From a checkpoint of a small transformer trained on Wikipedia.
Architecture: RMSNorm before each block, rotary positions, biases on query, key and value, untied embeddings.
Each number is 128 + 24 x the weight over its row's rms, rounded and kept within 0 to 255. Layers, rows and columns count from 0. The size above them is the row's rms in percent of the matrix's.

# layer 8 attention value, 256x160, rms 0.181, rows 117-134, columns 0-39
size [104  94  97  95  95  95 112  98  97 102 103  98 105 112 109 104 108 101]
[[143 131 108  94 126 129 165 136 110  91 139 155 120 157 133 140 112 133 131 142 141 132 135 124 116 151 126 109  71 155 127  98 156 115 147  95 109 113 110 146]
 [158 159 158 144 137 167 132 145 160 110 161 161 157 147 135 116 135 137 103 117 123 125 148  99 100 115 108 137 138 152 129 106 112  99  90 130 133 136 110 119]
 [140 125 136 125 135 143 107 141 108  99 123 150 152 103 173 105 134 138 147 126  88 135 157 136 145 137 127 153 106 143 107 135 128 136 190 143 102 146 108 148]
 [131 142 143 147 102 143 144 136 163 129 122 113  95 139 125 129 176 113 141 121 169 131 171 132 127 125 131 144 153 143  87 162 159 123 167 174 121 140  74 144]
 [141 128 159 143 136  96 156 135 125 150  98 135  89 157 137 139 117  93 170 138 103 135 133 117 130 163 145  76 136 136 129 144 138 143 147 144 168  89 107 185]
 [158 160 101 130 142 184  81 140 135 120 128 140 109 155 161 145 133 123 198 112 145 146 149 127 127 147 109 137 114 140 140 143 158 108  90 132 110 126 138 154]
 [133 148  97 115  87 102 174 114 114 143 103  97 131 124 166  97 111 152 117 144 103  96 128 119 132 182 133 119 104 109 120 116 129  86 158 116 148 139 122 116]
 [ 77 119 169 147 143 147 107  92  95 140 172 138 155  95 149 165 109 110 117 127 132 135 131 102  88 184 119 127 134  93 137 141 158 137 140 139 139 139 138 149]
 [131 140 126 113  99 141 116  99 120 116 150 103 145 113 141  90 111 113 144  88 113  85 143 118 129 169 140 121 131 115 118 140 116 102 163  87 109 151 107  96]
 [112 116 123  72 108 143 193 139 147 154  83 150 123 115 166 106 136 122 141 150 168 148 152 151 149 130 125 107 127 146 149 183 149 120 125 146 158 121 141 146]
 [126 126 143 150  91 122 112 119 148 146 103 118 139 130 130 121 127 136 137 161 106 106 151  94 150 176 148  70  96 138 105 159 116 158 115 136 118 119  91 127]
 [124 107 159  79 102 122 123 103 125  92 105 131 138 100 115 101 136 126 133 136 116 177 100 128 129  82 142 110 185 148 139 113 169 148 111  86 115  74 138 123]
 [115 100 142 139 149 109 140 145 150 161 132 163 162 137 145 120  94 137 134 112 122 124  93  72  99 147 124 113 198 100 137 153 108 163 129  91 133 124 133  82]
 [196 171 129 114 153 149 156 164 117 121 129  96 120 130 137 169 128 151 120 106 162 120 182 166 155  88 104 125 108 147 147 122 119 100 101 153 121 107 112  90]
 [121 154 137 101 112 120 121  89 100 118 132 105 131 148 112  97 139 132  75 142 131 170 134  91 102 144  96 190 122 114 109 123 116 161 120 111 155  93 145 122]
 [131 135 168 117 103 126 133 191 129 115 155 140 138 132 142  96 148  92 132 120 107 142  99 128  98 103  99 103 179 159 118 157 105 102 140 142  88 122 118  97]
 [162 127 156 137 137 101  59  80 131 157 182 110 107 128 116 138 132 129 112 148 107 157 126 121 137 119 143 106 168 141 142  90 127 122 133 142 116 124  86 124]
 [144 129 107 157  71 122 169 152 146 167 122 144 117 136 163 116 134 162 117 144 135 148 157 133 109  89 188 159 144 149 129 141 104 128 129 135 144 116 123 152]]
# layer 8 attention output (transposed), 256x160, rms 0.168, rows 117-133, columns 0-39
size [102  93  95 102  87  97 112  96 101  97 102  95 105 111 109 104 108]
[[138 125 115 179 128 159 139 164 131 131 110 122 161 145 123 152 147 132 144 146 145 110 101 123 123 147 110 127 118 121 104 124 112 123 139 131 151 156 110 148]
 [118 106 143 119 100 120 135 179 150 155 121 138 126 113 124  56  95  99 133 151 143 133 138 140 130 141  97 136 141 115 148 140 106 182 146  82 101 136  92  94]
 [129 133 124 130  96 132  85 140 128 119 118 102  95 147 112 134 159 149 136 125 115 152 119 173  78 131 151 114 123 124 133 208 119 110  91 110 174 134 181 144]
 [109 127 161 132 135 151 167 139 105 118 118 135 105 117 134 147  89 120 115 141 161 125 129 149 123 126 149 128 144 131 139 116 107 135  99  97  97 146 113 138]
 [130 117 164 128 125 142 142 182 137  88  80 159 110 122 166 134 104 154 140  77  79 125 126 118 149  93 117 126 130 135 142 110 117 117 159 101 159 147 133 132]
 [130 155 128  93 111 148 134 144 167 117 123  84 107  72 109 153 145 133 184 142  97 176 125 156 106 119 158 158 127 154 105 131 132 173 104 157  88 152 125 105]
 [144 170 174 144 151 111 180 185 116 131 129 167 125 157 115 157  91 128  78 144 140  52  97 168 113  96 101  86 124 106 163 128 144 104 152  79 118 130 122 119]
 [137 123 134 165 108 113 136 134 162 175 156 155 120 119 118 104 101 126 138 122  99  97 155 143 127 105 157 127 126 143  91 135 127  95 162 121 142 122 194 108]
 [156  96 126 119 152 124 149 152 160 161 111 118 152  69 162 138 149 181 119 170 103  97 110 140 111 184 126 102 152 132 102 170 153 138  97  96 142 129 194 150]
 [161 130  93 116 104 117  88 115 158 137 129  97  98  94  88 154 114 112 125 103 139 120 103 132 187 127 100  92 119 120 112 122 116 119 138 122 132 125 117 104]
 [117 113 177 106 127 100 140 113 135 111 150 125 119  69 123 106 141 120  95 133 170 131 150 111 105 128 104 104 127 134 123 141 154  84 128 140 127 112 131 141]
 [144 150 116 139 146 110 157 104  89 132 152 133 147  90 109 143 117  56 140 105 143  95  88 126 127 103  90 108 130 149 105 127 103  87 153 165 112 128 158 157]
 [117 148 114 119  99 144 120 134  53 135 130 121 145 143 173 141  85 158  86 158 121 128 126 148 147 126 169 133 104 195 106 120 134 174 101 147 152 130 147 113]
 [132 101 125 176 154 125 137 133 130 101 149 141 140 159 143 109  89 125 106 102 115 136 101  89 150 172 123 113 150 116 103 143 110 149 111 131 143 126 137  94]
 [109 150 150 147 116 146 162 134  92 116  94 126 149 155 148 113 154  97 179 142 125 182 107 122 121 120 146 139 136 139 153 117 144 160 172 115 111 160 100 112]
 [110 162 156 128 118 109 154 113 123 164 142 118 111 168  92 135 155 166 122 155 138 125 117 143 136 114 125 122 115 118 117 133 125 132 100 131 130 133 123 135]
 [122  93  98 134 135 148 149 110 153 119 116 124 166 141 153 125 119 115 140 110 109 123 172 123 144 181 125 165  98 157 147 121 104 146 119 144 133  88  92 132]]
# layer 8 attention query, 256x160, rms 0.138, rows 128-191, columns 0-39
size [ 61  71  73  62  71  66  77  69  70  73  81  77  79  67  73  68  84  90  83  89  78  83  76  88  83  76  86  88  98  89  88  85  95 100 107 113 115 113 107 131 119 120 125 115 121 132 128 133 122 129 127 124 127 121 119 132 124 128 129 139 125 125 132 125]
[[151  89 144 118 164 155 189 133 143 120 131 128 136  97 115 167  95 111 117 122 136 122 127 131  99 144 156 143 122 128 142 132 136 173 123 132 136 165 114 139]
 [139 171 122 118 119 132  93 117 123 129 117 103 134 158 109 152 104 126 109  71 145 127 116 122 179 119 114 126 156 155 131 140 126 136 160 132  97 125 134 125]
 [134 130 157  88 154 147 134 153 150 101 148 126 138 128 136 147 130 176 111 138 121 122  79 101 143 110 108 116 111 101 172 144 119 119 133 128 139 144 136  81]
 [133 116 144  60  95 131 104 118 103 151 141  88 139 160 117 125 131 160 150 113 152 125 151 127 138  89 122 111 135 122 126 135 143  82 102 159  98 137 117 107]
 [161  89 132 126 125 116 111 117 108 115  91  95 113  85 169  96 138  61 103 138  91 141  86 160 147 113 145 153 119 123 156 134  86 100 158 129  93 106 141 148]
 [133 126 137  97 103 108 108 126 105 159 143 160 158 114 122 108 105 166 137  91 142 124 160  96 120 128 131  53  75  96 156 129 181 153 166 179 105 146  92 143]
 [101  95 154 162 106  97 113  88 137 151 177 153 147 158  76 102 138 105 104  97 181 127 143 154 130 107 148 131 144 141 110 104 158 106 116 149 135 143 104 160]
 [198 136 111 112 151 162 140 117 172 130 127 123 124 118 113 146 123 130 119 135 127 120 121 122 153 117 123 164 108 116 132 115  82 145 127 157 161 124  93 152]
 [128 102 122 114 113 134 192  97 140 170 143 155 151 137 127 112 121 122 105 141 174 168 148 101 125 181 150 106 132 121 113 119 171  95 132 100 124 131 164 153]
 [ 98 138 112 118 167 171 123 174 115 118 110 137 152 135 143 142 130 115  92 141 150 124  79 124 129 132 141 158 110 138 109 155  99 118 165 140 140 156 136 183]
 [105 146 124 139 144 102 142 114 111 150 152 106 140 137 156 153  74 106 163 128  98 169 134 128 128  95 114  98 109 130 119 129 138 137 116 145 120 142 133 120]
 [113 118 128 114 102 122 143  70 124 169 131 124 125 182 116 109 141 118 147 133 156 145 119  81 116 141 129 106 122 152 120 155 183 137 104 117 121 188 155 172]
 [170 165 156 118 140 144  71 136 110 148 146 139 103 172 134 144 145 153  65 155 121 116 129 114 123 148 123 147 121 129 118 130  85 110 121  94 128 123 154 115]
 [184 125 120  84 128 148  82 173 108 115  92 110 123  63 153 139 114 142 119 122 117 147 112 114 108  94 120 123 115 111 150 130 131 148  99 110 126 140 111  94]
 [131 141  74 145 155 115 139 117 167 112 134 107 119 142 146 124 124 112 173 128 112 114 128 125 148 103 152 127 122  93 142 117  72 123 122  95 176  83 124  90]
 [ 99 118 184 113 127  86 160 142 157 122 115 101  90 121 127 135 164 127 162 104  93 114 149 168 131 155 139 125 135 133 113 103 132 107 151 150 146  92 121 125]
 [103 130 131 154 163 180 121 133  85 137 135 161 117 128 126 129 125 109 102 156 126 142 137  91 125 118 143 146 106 126  98 108 111  93 113  96 107 140 120 141]
 [143 165  96 113 153 143 130 141 153 152 113 155 149 100 133 114 125  92 133 152 121 126  91 123 123 167 161 148 147 121  94 131 104 102 133 142 144  97 124  92]
 [115 170 117 112 111 148 122 135 118 147 132 120 145 116 110 156 143 145 141 157 156  99 178 143 116 139  89 137 112 121 190 138 129 138 166 155 110 142 118 159]
 [126 149 119 121 179 163 112 117  88  95 107 119 147 168 125  53 130 127 127 132 123  95 152 124 108 112 133 154 112 152 112 128  87 143 117 145 125 116 109 135]
 [148 111  98 128 143  96 132 169 159  81 123 128 139 120 163 159 134 103 146 113 120 112 126 122 116 120 135 127 140 150 109 168 132 134 114 144 112 130 140 125]
 [134 137 147 111 143  87 143 125 144 120 110 135 105 115 113 170 103 156 139 135  97  82 173 123 109 140 146  93 105 105 139 190 134 128 141 135 126 112 113 101]
 [141 120 128 133 131 112 160  98 133 116 123 125 142 139 125 165 108 124  78 119 155 141 112 114 120 159 141 105 146 145 149  89 145 133  59 118 101  75 123 135]
 [129 164 134 102 134 147 144 108 145 162 128  84 129  78 134 163 136 127 168 179 129 147 110 148 126  99 125 124  96 125 198 154 100 136 129 131  94 127  92  91]
 [162 187  89 122 156 134 103 114 123 131 136 123 142 129  77 104 151 136 128 105 153 129 141 134 172 142 130 113 136 143 122 162 116 160 127 143 103 118 129  83]
 [152  96  87 131  89 154 141 157 127 114 138 132 157 148 140 133 143 155 131 162 142 138 111 137 136 114 123 123 127 169 136 144 152  85 133 106 110 117 150 138]
 [163 126 125  88  75  96 114 196  93 125 105 150 144 170 102 129 114 141 147  72 120 102  99 101 165 123 146 100 118 126 161 144 130 127 137 118 102 118 135 103]
 [134  84 133 126 142  62 184 136 145 114  80 135 131 128 151 142 118 140 129 130 108 110 161 123 151 113 139 119 158 131 112 109 109 127 127 136 143  86 158 120]
 [123 133 145 151 107  99 100  98 134  92 127 148 122  68  97 156 112 140 135 120  83 106 147  98 184 121 156 105 145 109 115 127 134 126 111  92 134 150 117  96]
 [150 176 101 155  98 144 129 102 131 132 152 138 131 161 133 159 162  96 124 105 159 114 157 129 151 144 212 134 146 126 144 159 147 152 127 133 125 116 150 170]
 [131 127 106  96 125  90 105 120 105 135 172 124 150 114 156 137 112 141 132 134 125 142 128 137 179 134  70 105  95 100 164 146  90 132 136 117 104  88  58  69]
 [158  96 187 131 103 112 120 187 136 111 141  88 191 156 106 164 117 164 100 127 117 134 134 149 134 109 142 163 126 113  95 137 116 145  77 158 130 174 126 159]
 [121 106 132 128 104 164 149 135 105 167 119 109 105 113  91 145 139 126 127 147 138 120 124 140  92 130  92 143  88 157 156 147 156  88 122 122 150 142 118 154]
 [137 128 127  99 124 121 149 126  95 151 109 175 119 104 149 138 156 141 113 162 105  90 162 105  96 110 155 113 144 142 118 112 146 117 138  97 128 152 125 121]
 [ 92 155 166 118 145 135  86 136 139 133 132 110 167 105 137 156 164 147  85 163 132 129 147 150  82 118 100 125  63 107 142 142 114 139 121  94 164 132 136 128]
 [169 143 147 105 152 130 142 107 111 161  96 134 168 180 122 100  94 123 147 104 162 158 122 127  98 139 118 118 123 142  99 165 152 117 103 128  97  95 159 154]
 [141 140 121 116 141 153 132  63 157 154 130 179 130 104 148 117 123 106 158 162 131  79 126 140  90 104 133  93 150 151 100 143 132 140 160  87 140 122 166 114]
 [138 148  89 101 144  87 157 155 127 143 155  92 132 121 154 152  97 138  97 168 145 126 126 130 142 127 124 153 156 151  79 145 105 111 125 127 130 137 124 113]
 [115 110 102 159 135 129  71 142 127 164 113 127 141 171 123 164 148 145 150  94 163 120 154 113  97 123 134 149 111 113 164 125 109 110 157 147 127 118 161 156]
 [144 149 144 144 123 116 103 105 131  98 142 119 108 112 157 100 177 170 154 116 123 111 158 122 143 128 142 129 112 148 158 140 142 169  70 122 149  95 133  61]
 [132 154  97  79 110 119 127 173  95 104 120 160 127 141 164 124 132 127 102 141 134 188  83 117 138 121  86 127 112 137 118 131 141 119 148 116 167 150 101 115]
 [116 123 128 110 132 115 145 121 115 161 123 184 125 124 183 150 124 141 124 165 138 169 142 129 136 158 143 151 114 149 107 122 147 143 144  98  49 165 145 138]
 [136 129 144 129  97 106  98 121 173 144  75 128  95 141 157 170 130 125 145 115 132 158 146 126 117 109 116 119 131 109 125 136 102 180 118  82 146 145  79 119]
 [163 113 140 113  78 107 163 137 140 152 122 131 184 181 138 146 123 164 156 136 120 110 105 134 167 136 150 130  98 107 109 129 132  95 124 134  82 116 129 171]
 [142 139 121 118 112 121  96 152 149 138 137 108  73 173 134 153 148 153 115  99 177 129 148 134 119 119 141 111 127  94 111 110 142 125 137 171 115 114 143 138]
 [ 84 102 152 126  74 130 152 124 147 143 104 108 130 114 135 160  99 153 168 126 113 125 135 116  60 111 148 117 137 160 162 153 146 134  99 144 142 116  84  88]
 [131 173 118  82  92 139 135 161 167 136 134 132 174 140 139 139 114 127 181 168 175 124 129 122 123 147 162 168 152  80 106 104 104 109 108  90 174  84 123 110]
 [146 145 143  89 136 130 152 129 179 127 108 166  71 105 125 149 110 149 112 137 141 120 147 133 105 137 137 110 116 146 151 149 134 135 109  62 121 157 145 115]
 [136 129 139 110 103  79 153 146 115 144 150 143 163  97  87  87 112 152 154  98 103 115 155 133 111 115 155 146 132 171 103 134 133 203 100 148 106 131 148 157]
 [133  70 189 155 129 107 129 127 123  95  94 151 136 117 135 125 169 163 118 178 153 147 135 184 123 125  77 129 111  91  74 153 107 127 103 152 175 107 109 140]
 [138  87 130  96 181  91 128  95 169 144 148 135 110 124 117 130 124 131 145 130 128 153  54 110 115 152 168 134 134 114 127 119 115 133 135 162 205 112 138  83]
 [149 149 104  80 151  80 123 146 144 135 117  93 156 107 120 154 139 126 138 109 110 115 112 121 141 132 125 104 133 136  94 162 118 130 181 117 150 120 101 129]
 [136 158  71  86 125 144 165 159 136 142 126 124 135 143 143 147 111 141 118 139 110 118 135 154 107 107 147 110 151 139 145 122 129 141 111 191  82 119 112 142]
 [116 134 115 139 111 109 130 119 170 122 191  93 128  82 152 120  97 122 132 127 140 178  90 124 141 160 114  81 159 114  99 152 149 115 142 156 138 136  80 158]
 [123 110 162 123 137 128 127 102 117 134 159 110 136 110 125  90 120 138 166 184 170 113 127 127 140 118  96 144 125 143 120  77 136  98 179 145 146 156 119 103]
 [133 131 165 106 155 142 124  98 132 116 135 118 141 120 115 113 121 156 124 134 138 136  62 159 127  71 133 119 106 117  91 103 122 112  80  90 131 119 163 125]
 [ 92  99 141  97 101 123 168 124 126 113 131 123 147 110 150 109 139 155 137 203  97 158 157 101 149 141 173 118 160 143 123 114 124 142 112 154 164 143 141 138]
 [116 152 141 187 143 117 100 119 129 148 122 150 131 111 129 117 112 137 144 109 114  97 102 135  94 120  95 139 123 154 139 115 152 103  85 141 127  82 104  94]
 [145 145 121 127 147 124 118 101 153 114 154 117 121 108 162 106 139 123 146 123 153 132 113 139 117 140 108 185 148 124  79 103 123  92 125 125 111 125 134 122]
 [155 124  93 159 146 170 126 155 192 128 133 138 109 135 114 118 155 141 125  92  97 142 114 133 138 116 128 141 122 129  89 150 128 110 149 147 142 128 154 107]
 [107  79  96 119 101 134 111 108 138 132 153 118 146  96 123 113 132 121  96  84 159 148 150 108 142 130 123 118 147  84 113 136 124  94 114 127  98 126 119 118]
 [108 133 125 130 144 130  90  70  95 122 130  82 151 133 115 129 127 128 143 127 143 128 135 132 179 138 163 131 133 159 130 166 114 145 146 136  91 131 153  99]
 [137 200 138 165 101 135 121 143 126 107  88 156 141 115 141 152 150 147 161 126 135 107 120 111 125 143 173 145 112  92 159 162 109 126 117 112  93 103 120 150]
 [ 93 150 132 125 131 167 134 101 139 156 126 137 147 110 149 104 160 149 123  78 141 122  93 138 143 128 164 145 124 138  97  95 194 141 147 113 141 155  91 163]]
# layer 8 attention key, 256x160, rms 0.142, rows 128-191, columns 0-39
size [ 70  72  66  66  65  68  83  75  72  77  85  76  79  77  79  67  77  92  81  93  89  84  88  85  75  88  91  88 102  85  92  88  97 103 107 106 116 114 127 111 125 121 126 129 130 127 133 129 127 132 133 126 128 125 130 126 128 131 135 135 128 129 130 122]
[[109 175 133 153 129 122 104 137 120 151 173 123 142 168 109 106 115 131 111 128  99 118  91  98 151 132  77 167 128 152 151 106  83  71 172 152 100 149 124 115]
 [144 105 110 129 138 141 153 145  93 118 131 116 108  95 132 142 137 146 132 167 163 138 112 146 127 163 151 119 120 106 136 175 119 128 134 133 176 124  79 129]
 [140  92 167 119  88 104 116  91 112 143 121 186 117 155 100 102 166 144 148 125  61 140 139 126 100 122 168 128 159 113  92 117 114 102 156 140 143 140 122 174]
 [130 119 157 115 171 175 146 154 127  90 113 125 104 121 139 142 128  91 115 150 151 136  97 136 110 123 176 176 129  86 100 168  98 140  96 127 143 167 136 140]
 [139 160 142 159 167 121 110  95 133 129  87 145 160 164 116 119  99  95 121 106 119 172 120 110  99 187 126  95 123 139 109 128 121 114 107 125 156 124 149 143]
 [102 104 101  93 157 132 158 105 132 138 127 148 141 119 148 134 168  93 116 140 155 147 106 109 128 143 143 143  90  73  94 156 117 113  92 118 125 138 149 169]
 [136 148 137 167 134  74 160 135 140 101 137 106 119 100 179 109 100 124 117 112 126 120 118  99 137 135 120  77 119 148 158 133 117 106 125 130 132 154 131 123]
 [102 106 106 135 106 131 153 103  91 128 129 131 106 128  95  83 111 120 151 126 164 128 113 138 114 158 104 112 143 145 132 125 175 126 174 115 120 140 161  92]
 [122 136 125 126 143  70 100 113 176 118 164 144  99 102 184 103 121 137 114 131 102  84 127 106  63 157 119 131 115 145 137 116 117  89 120 119 170 130 134 152]
 [124 135 108 149 135 156 170 128  98 115 126 139 142 138  94  83 146 164 185  90 163 101 124 156 101 115  78 104 136 108 126 115 128 135 130 106  87 134 153 128]
 [142 168 127  96 138 106 142 204 153 119 145 158 116  87 106 154  84 136  80 164 126 109 106 122 102 110 142 144 119 109 129 136 139 132 107 132 177 109  73 107]
 [136 147 123 165 153 101 151 133 126 136 150 150  85 124 136  80  95  84 111 136 148  92 134 106 134 158 132 139 106 135 118 110 142  96 150 108 138 104 114 124]
 [113 114 119 142 144 181 134 113 107 135  91 149 112 163 117  85 126 107 151 120 128 132  78 131  92 111 150 138 127 101  93 121 124 146 131 150 134 143 158 100]
 [128 122 125 109 132 124 107 103 154 148 145  91 122 106  90 168 109 127 150 167 118 144 116 170 163 156  94 195 131 102 113 161 117 118 111 138 108 132 147 152]
 [112  73 136 104 166 129 149 113 123 130 119  86 119 135 106 165 108 124  63 167 148 166 131 107 162 128 142 167 139 134 101 148 137 125 112 143 144 125  69 138]
 [166 164 142 126 151 118 130 148 135 102 108 161 128 125 129  70 101 139  89 138 155 133 155  71 133 132 183 126 135 118 122 110 152 172 119 114 153 123 108 103]
 [118 133 177 142 111 158 156 100 132  88 122  79 110 152 137 121 143 111 162 119 146 136 125 163 121 136 124 100 116 146  95 122 145 124 114 173 128 126 131 111]
 [117 134 143 172 105 143 148 137  76 115 174  96 102 138 122 145 127 145 106 135 108 151 177 156 165 117  98 103 106 130 169 138 127 137 123 143 133 179 147 160]
 [133 112 121 128 110  66 104 136 208 113 126 153 157 131 117 153 120 131 119 120  72 109 115 135 176 131 119 102 147 165 131 136 116 152 136 124 128 139 120 115]
 [117 169 154 148 126 130 102 124 111 117 146 127  75 160 126 144 115  93  97 144 189 140  79  74 150 134  95 150 102 143 164 141 142 126 115 127 132  89  87 123]
 [120  90 112 130 109 137 160 125 126 148 145 102 128 124  91 147 135 117 119 154 173 165 124 144 171  92 104 161 158 131 122 117 134 209 127 140 142 139 108 115]
 [127 134 142 137 117  89 115 167 121  78 152 151 164  75 100 100 113 119 133 122 128 150 127 141 127 111 142 104 108 117 140 136 136  75 151 143 167 138 128 107]
 [ 82 110 113 115  95 113 117 169 109 119  98  99 108 126 143  92 134 132 121 125  93 182  86 141 168 143 152 131 125 146 103 126 127 168 133 142 149 180 172 125]
 [116 135 128 149 116 143 107 107 132 139 135  75 137 150 132 119 136 146  80 139 125  91 165 109 154 161 134 164 130 111 126 130 109 127 114 110  90 120  77 158]
 [120 114 142  95 163 153 123  99 101 153 129  90 127 114 125 180 111  86 140 122 165 137 105  98 143 144 108 133 117 108 116 107 122 139  98 137 129  95 143 150]
 [106 111 127 115  96 104 117  94 135 119 109 106  86 113 118 105 116  81 102 142 121 176 142 111 171 136 176 139 113 123  97 119 101 173 152  92 113 117  76 142]
 [ 93 120 121 101 166 101 134 105 130 123 140 127 114  84 156 140 109  92  98 154 164 137 140  98 105  92  95 123  94  76 194 150 157 150 106 113 136  90 126 132]
 [130 160 115 144 134 114  84 109 156 126  86 153 144  98 109  80 123 114  86 132 127 143 124 102  97 138 154 181  91 122  85 108 149 123 149 110 156 131 106  77]
 [153 124 161 158 145  91  94 129 168 148  83 153 147 113 165 102 139 160  83  99  79  92 115 141 141  97 129 146  86 148  87 134 165  81 101 135  97 104 178 135]
 [122 141 131 142 113 106  95 106 138 159  78 128 151 163 134 128 143 124 166 146 113 110 123  99 151 132 135 120 159 131 125 114 124 161 166  97 144 168 170  98]
 [140 101 152 136 151 139 104 107 109 125 122 134 150 113 138 119 125 112 150 132 127  95 122 117 118 143 120 133 140 106 161 103 107  61  91 120 101 111 128 142]
 [109 109 123 106  92  74  82  83 112 128 116  90 140 124 144 148 101 100 142 145 149 145 114 119 118  78 174 115 154 108 126 142 183 152 177 110 130 127 122  98]
 [ 99 167 116 128 150 140 166 112 130 107 162 137 139 125 116 121 155 100 135 121 169 149 143 114 160 114 137 165 139 123 118 112  99 135 144 136 131 102 104 150]
 [138 148 116 152 125 128 197 133 135 119 143 154 149 156 153 107 182 109  95 146 177 136  91 126 105 129 116 136 138 132 140 114 136  97 102 140 153 123 115 138]
 [143 105 126 123 111 102 159 169 126 117  79 136  94 107 122 138 163 106  99 107 138  68 107 117  92 131 115 113 126 165 128 131 115 137 103 111 120 111 105 129]
 [131 113 133 136 171 142 138 128 128 118 139 137 116 136 133  75 154 130 144 135 125 166 125 123 153 125 141 135 127 114 106 118 152 177 126 103 138 129 142 129]
 [100 116 117 116  95 152 120  84 115 142 114 178 154 103 111 119 112 104 125 142 128 113 145 122 100 114 127  88 113 121 122 127 118 168 191 102 163 174 139 157]
 [ 89  96 133 159 135 146 117 122 138 183 160 123 100 114 127 147  97 123 189 141 112 108 117 126 139 133 182 135 126 115 117 106 142 153 119  86 112 109 161 145]
 [119  82 136 133 174 163 111 124 143 122 130 148 133 148  88 144 126 104 119 168 119 101 100 179 162 132 125 150 143 146 168  90 143 129 157 138 144 159 139 139]
 [147 137 115  96 131 132  93 120 137 155 127 151 170 153 106 102 154 151 124 123  98 118 127  70 105 143 118 126 137 109 129 147 143 102  92 154 155 143 153 166]
 [130 123 113 139 107 146 140 154 134 166 142 162 138 144 129 100 157 101 119  95 138 127  94 154 120 156 126 111 125 143 112 129  84 145 107 129 149 115 119 135]
 [105 126 136 140 116  91 130 179 141 107 137 138  96 112 125 123 134 156 118  89  95 132 168 137 139 117 112 146 134 153 123  96 142 103 134  82 141 151 130 119]
 [167 109 127 140 150  56 104 131 148 113 119 148  97 115 128 155 146 108 153 122 148 130 147 143 125 137 135 115  98 160 141 144 130 121 119 111 155 126  94 170]
 [120 139 152 177 109 120 137 145 111 122 126 114  52 144 137 138 167 139 119  95 153 118  54 119 139 164 116 129 120 154 125 117 137 139 119 151 128 140  97 141]
 [ 70 123 108 147 151 125  79 134 116 149 142 127 173 168 128 116 175 103 119 146 161 170 158 122 162 116 171 111 141 133  92 131 115 140 114 129 142 106 173 133]
 [117 101  99 131 113 143 126 136 124 152 103 103 139 142 141 133 137  96 182 120  66 102 148 151 143 124 146 117 138 100  90 138 133 186  91 102  76 155 129 128]
 [114 145 146 116 154 124 119 108 144  96  99 134 136 157  95 137 103 113 166 119 145  88 145 133 132 134 173 148 123 143 125 111 133 132 135 165 147 123 126  89]
 [113 156 121  84 117 133 148 129 147 114 118 133  63 118 164 135 101 157 187 154 111 107 113 110 151 103 119 156 156 146  87 147 109 107 111  66 145 158 119 117]
 [123 135 120  96 111  99 121 122 172 122 118 123 114 111 139 123 146 106 118 124 154 165 109 143 123  95 107 129 126 135 110 143 162 138 102 141  97 100 157 126]
 [139 126 150 158 128 165 122  84 162 120 136  97  82 120 128 160 139 143  90 157 130 154 151 132 104 117 139 124  68  88  94 148 140 115 128 136 164 143 106 141]
 [129 146 122 106 101 135 129 105 160  96 105  96 138 116 136 148 101 120 124 133 106 164 102 116 146 101 165 147 148 127  92 149 115 149 136 124 130 111 147 128]
 [169 153 123 123 130 145 131 113 145 153 108 143 137  85 137 167 165 130 151 152 109 111 140 116 105 118 120  73 127 143 105 150 126 121 134 115 138 120 147 111]
 [146 132 137  96 145 122 136 119 139 136  92  89  78  88 154 105 103 127 161 105 125 166 160 130  93 136 144 153 132 111 148  93 152 111 143 173 107 123 147 128]
 [126 125 123 138 105 135 148 146 133 135 149 130 147  98 124 124 128 166 104 155 157 171 106 131 131 133  96 150 113 138 114 142 188 135  96 118  86  98 134 119]
 [125 130 108  94  99 120 130  92  99 134 127 114 138 119  86 154  83  59 111 140 105 140 145  90 111 119 144 115 106 162 130 147 130 139 147  60 153  87  93 118]
 [136 133 152 125 155 121 128 121 143 120 115 121 149 142 128  96 106 128 114 127  94 159 137 160  94 137 135 108 127 166 121 140 126 163  52 130 138 139 140 140]
 [144 109 123 101 134  72 105 140 117  91 129 159 168 121 113 135 136 117 122  94 133 108 175 119 102 135 150 127 128 171 158 123 116 133 137 102 102 185 148 119]
 [131 168 151 134 139 117 118 111 160 136 181 144 123 128 108 109 113 142 131 129  68 105 137 136 126 107  96  99 134 150 152 130 135 102 124 134 155  72 134 134]
 [ 77 145 172  87 149 129 114 125 108 123 124  79 102 146 131 163 142 110  81 175 107 131 109 192 102 146 106  83 163  89 134 135 176 112 134 154 118 141 146 120]
 [134 126 139 129 123 181 122 148 152 136 142 118 128 131 127  64 147 116  87  97 136 178  94 128 107  98 140 139 137 121 135 129 117 170  90  88 129 137 117 112]
 [114 134 130 151 110 129 121 101  99 112 144 111 132 102 143 130 154  61  97  74 170 106 152 147 129 160 121 141 143 114 140 137 122 160 141 150 144 115 128 162]
 [162 162 123 110 125 129 139 114 109 141 143 120 176 114 169 151  99 132 133 103 120 113 179 106 123 155 166 128 121 118 137 130 118 135 144 116 120 151 149 169]
 [137 125 108  89 127 133 139  66 135 156 131 136 111 140 126 120 131 117 115 120 122 122 138 125 120 121 174 146  86  73 135 134 144  73 106 116 120 159 116 108]
 [145 146 114 124  95 103 159 142 117 121 108 119 142 152 105 114 176 162 114 116 110 161  96 145 136 139 129 130  92 122 151 117 191 135 138 122 145  97 115 115]]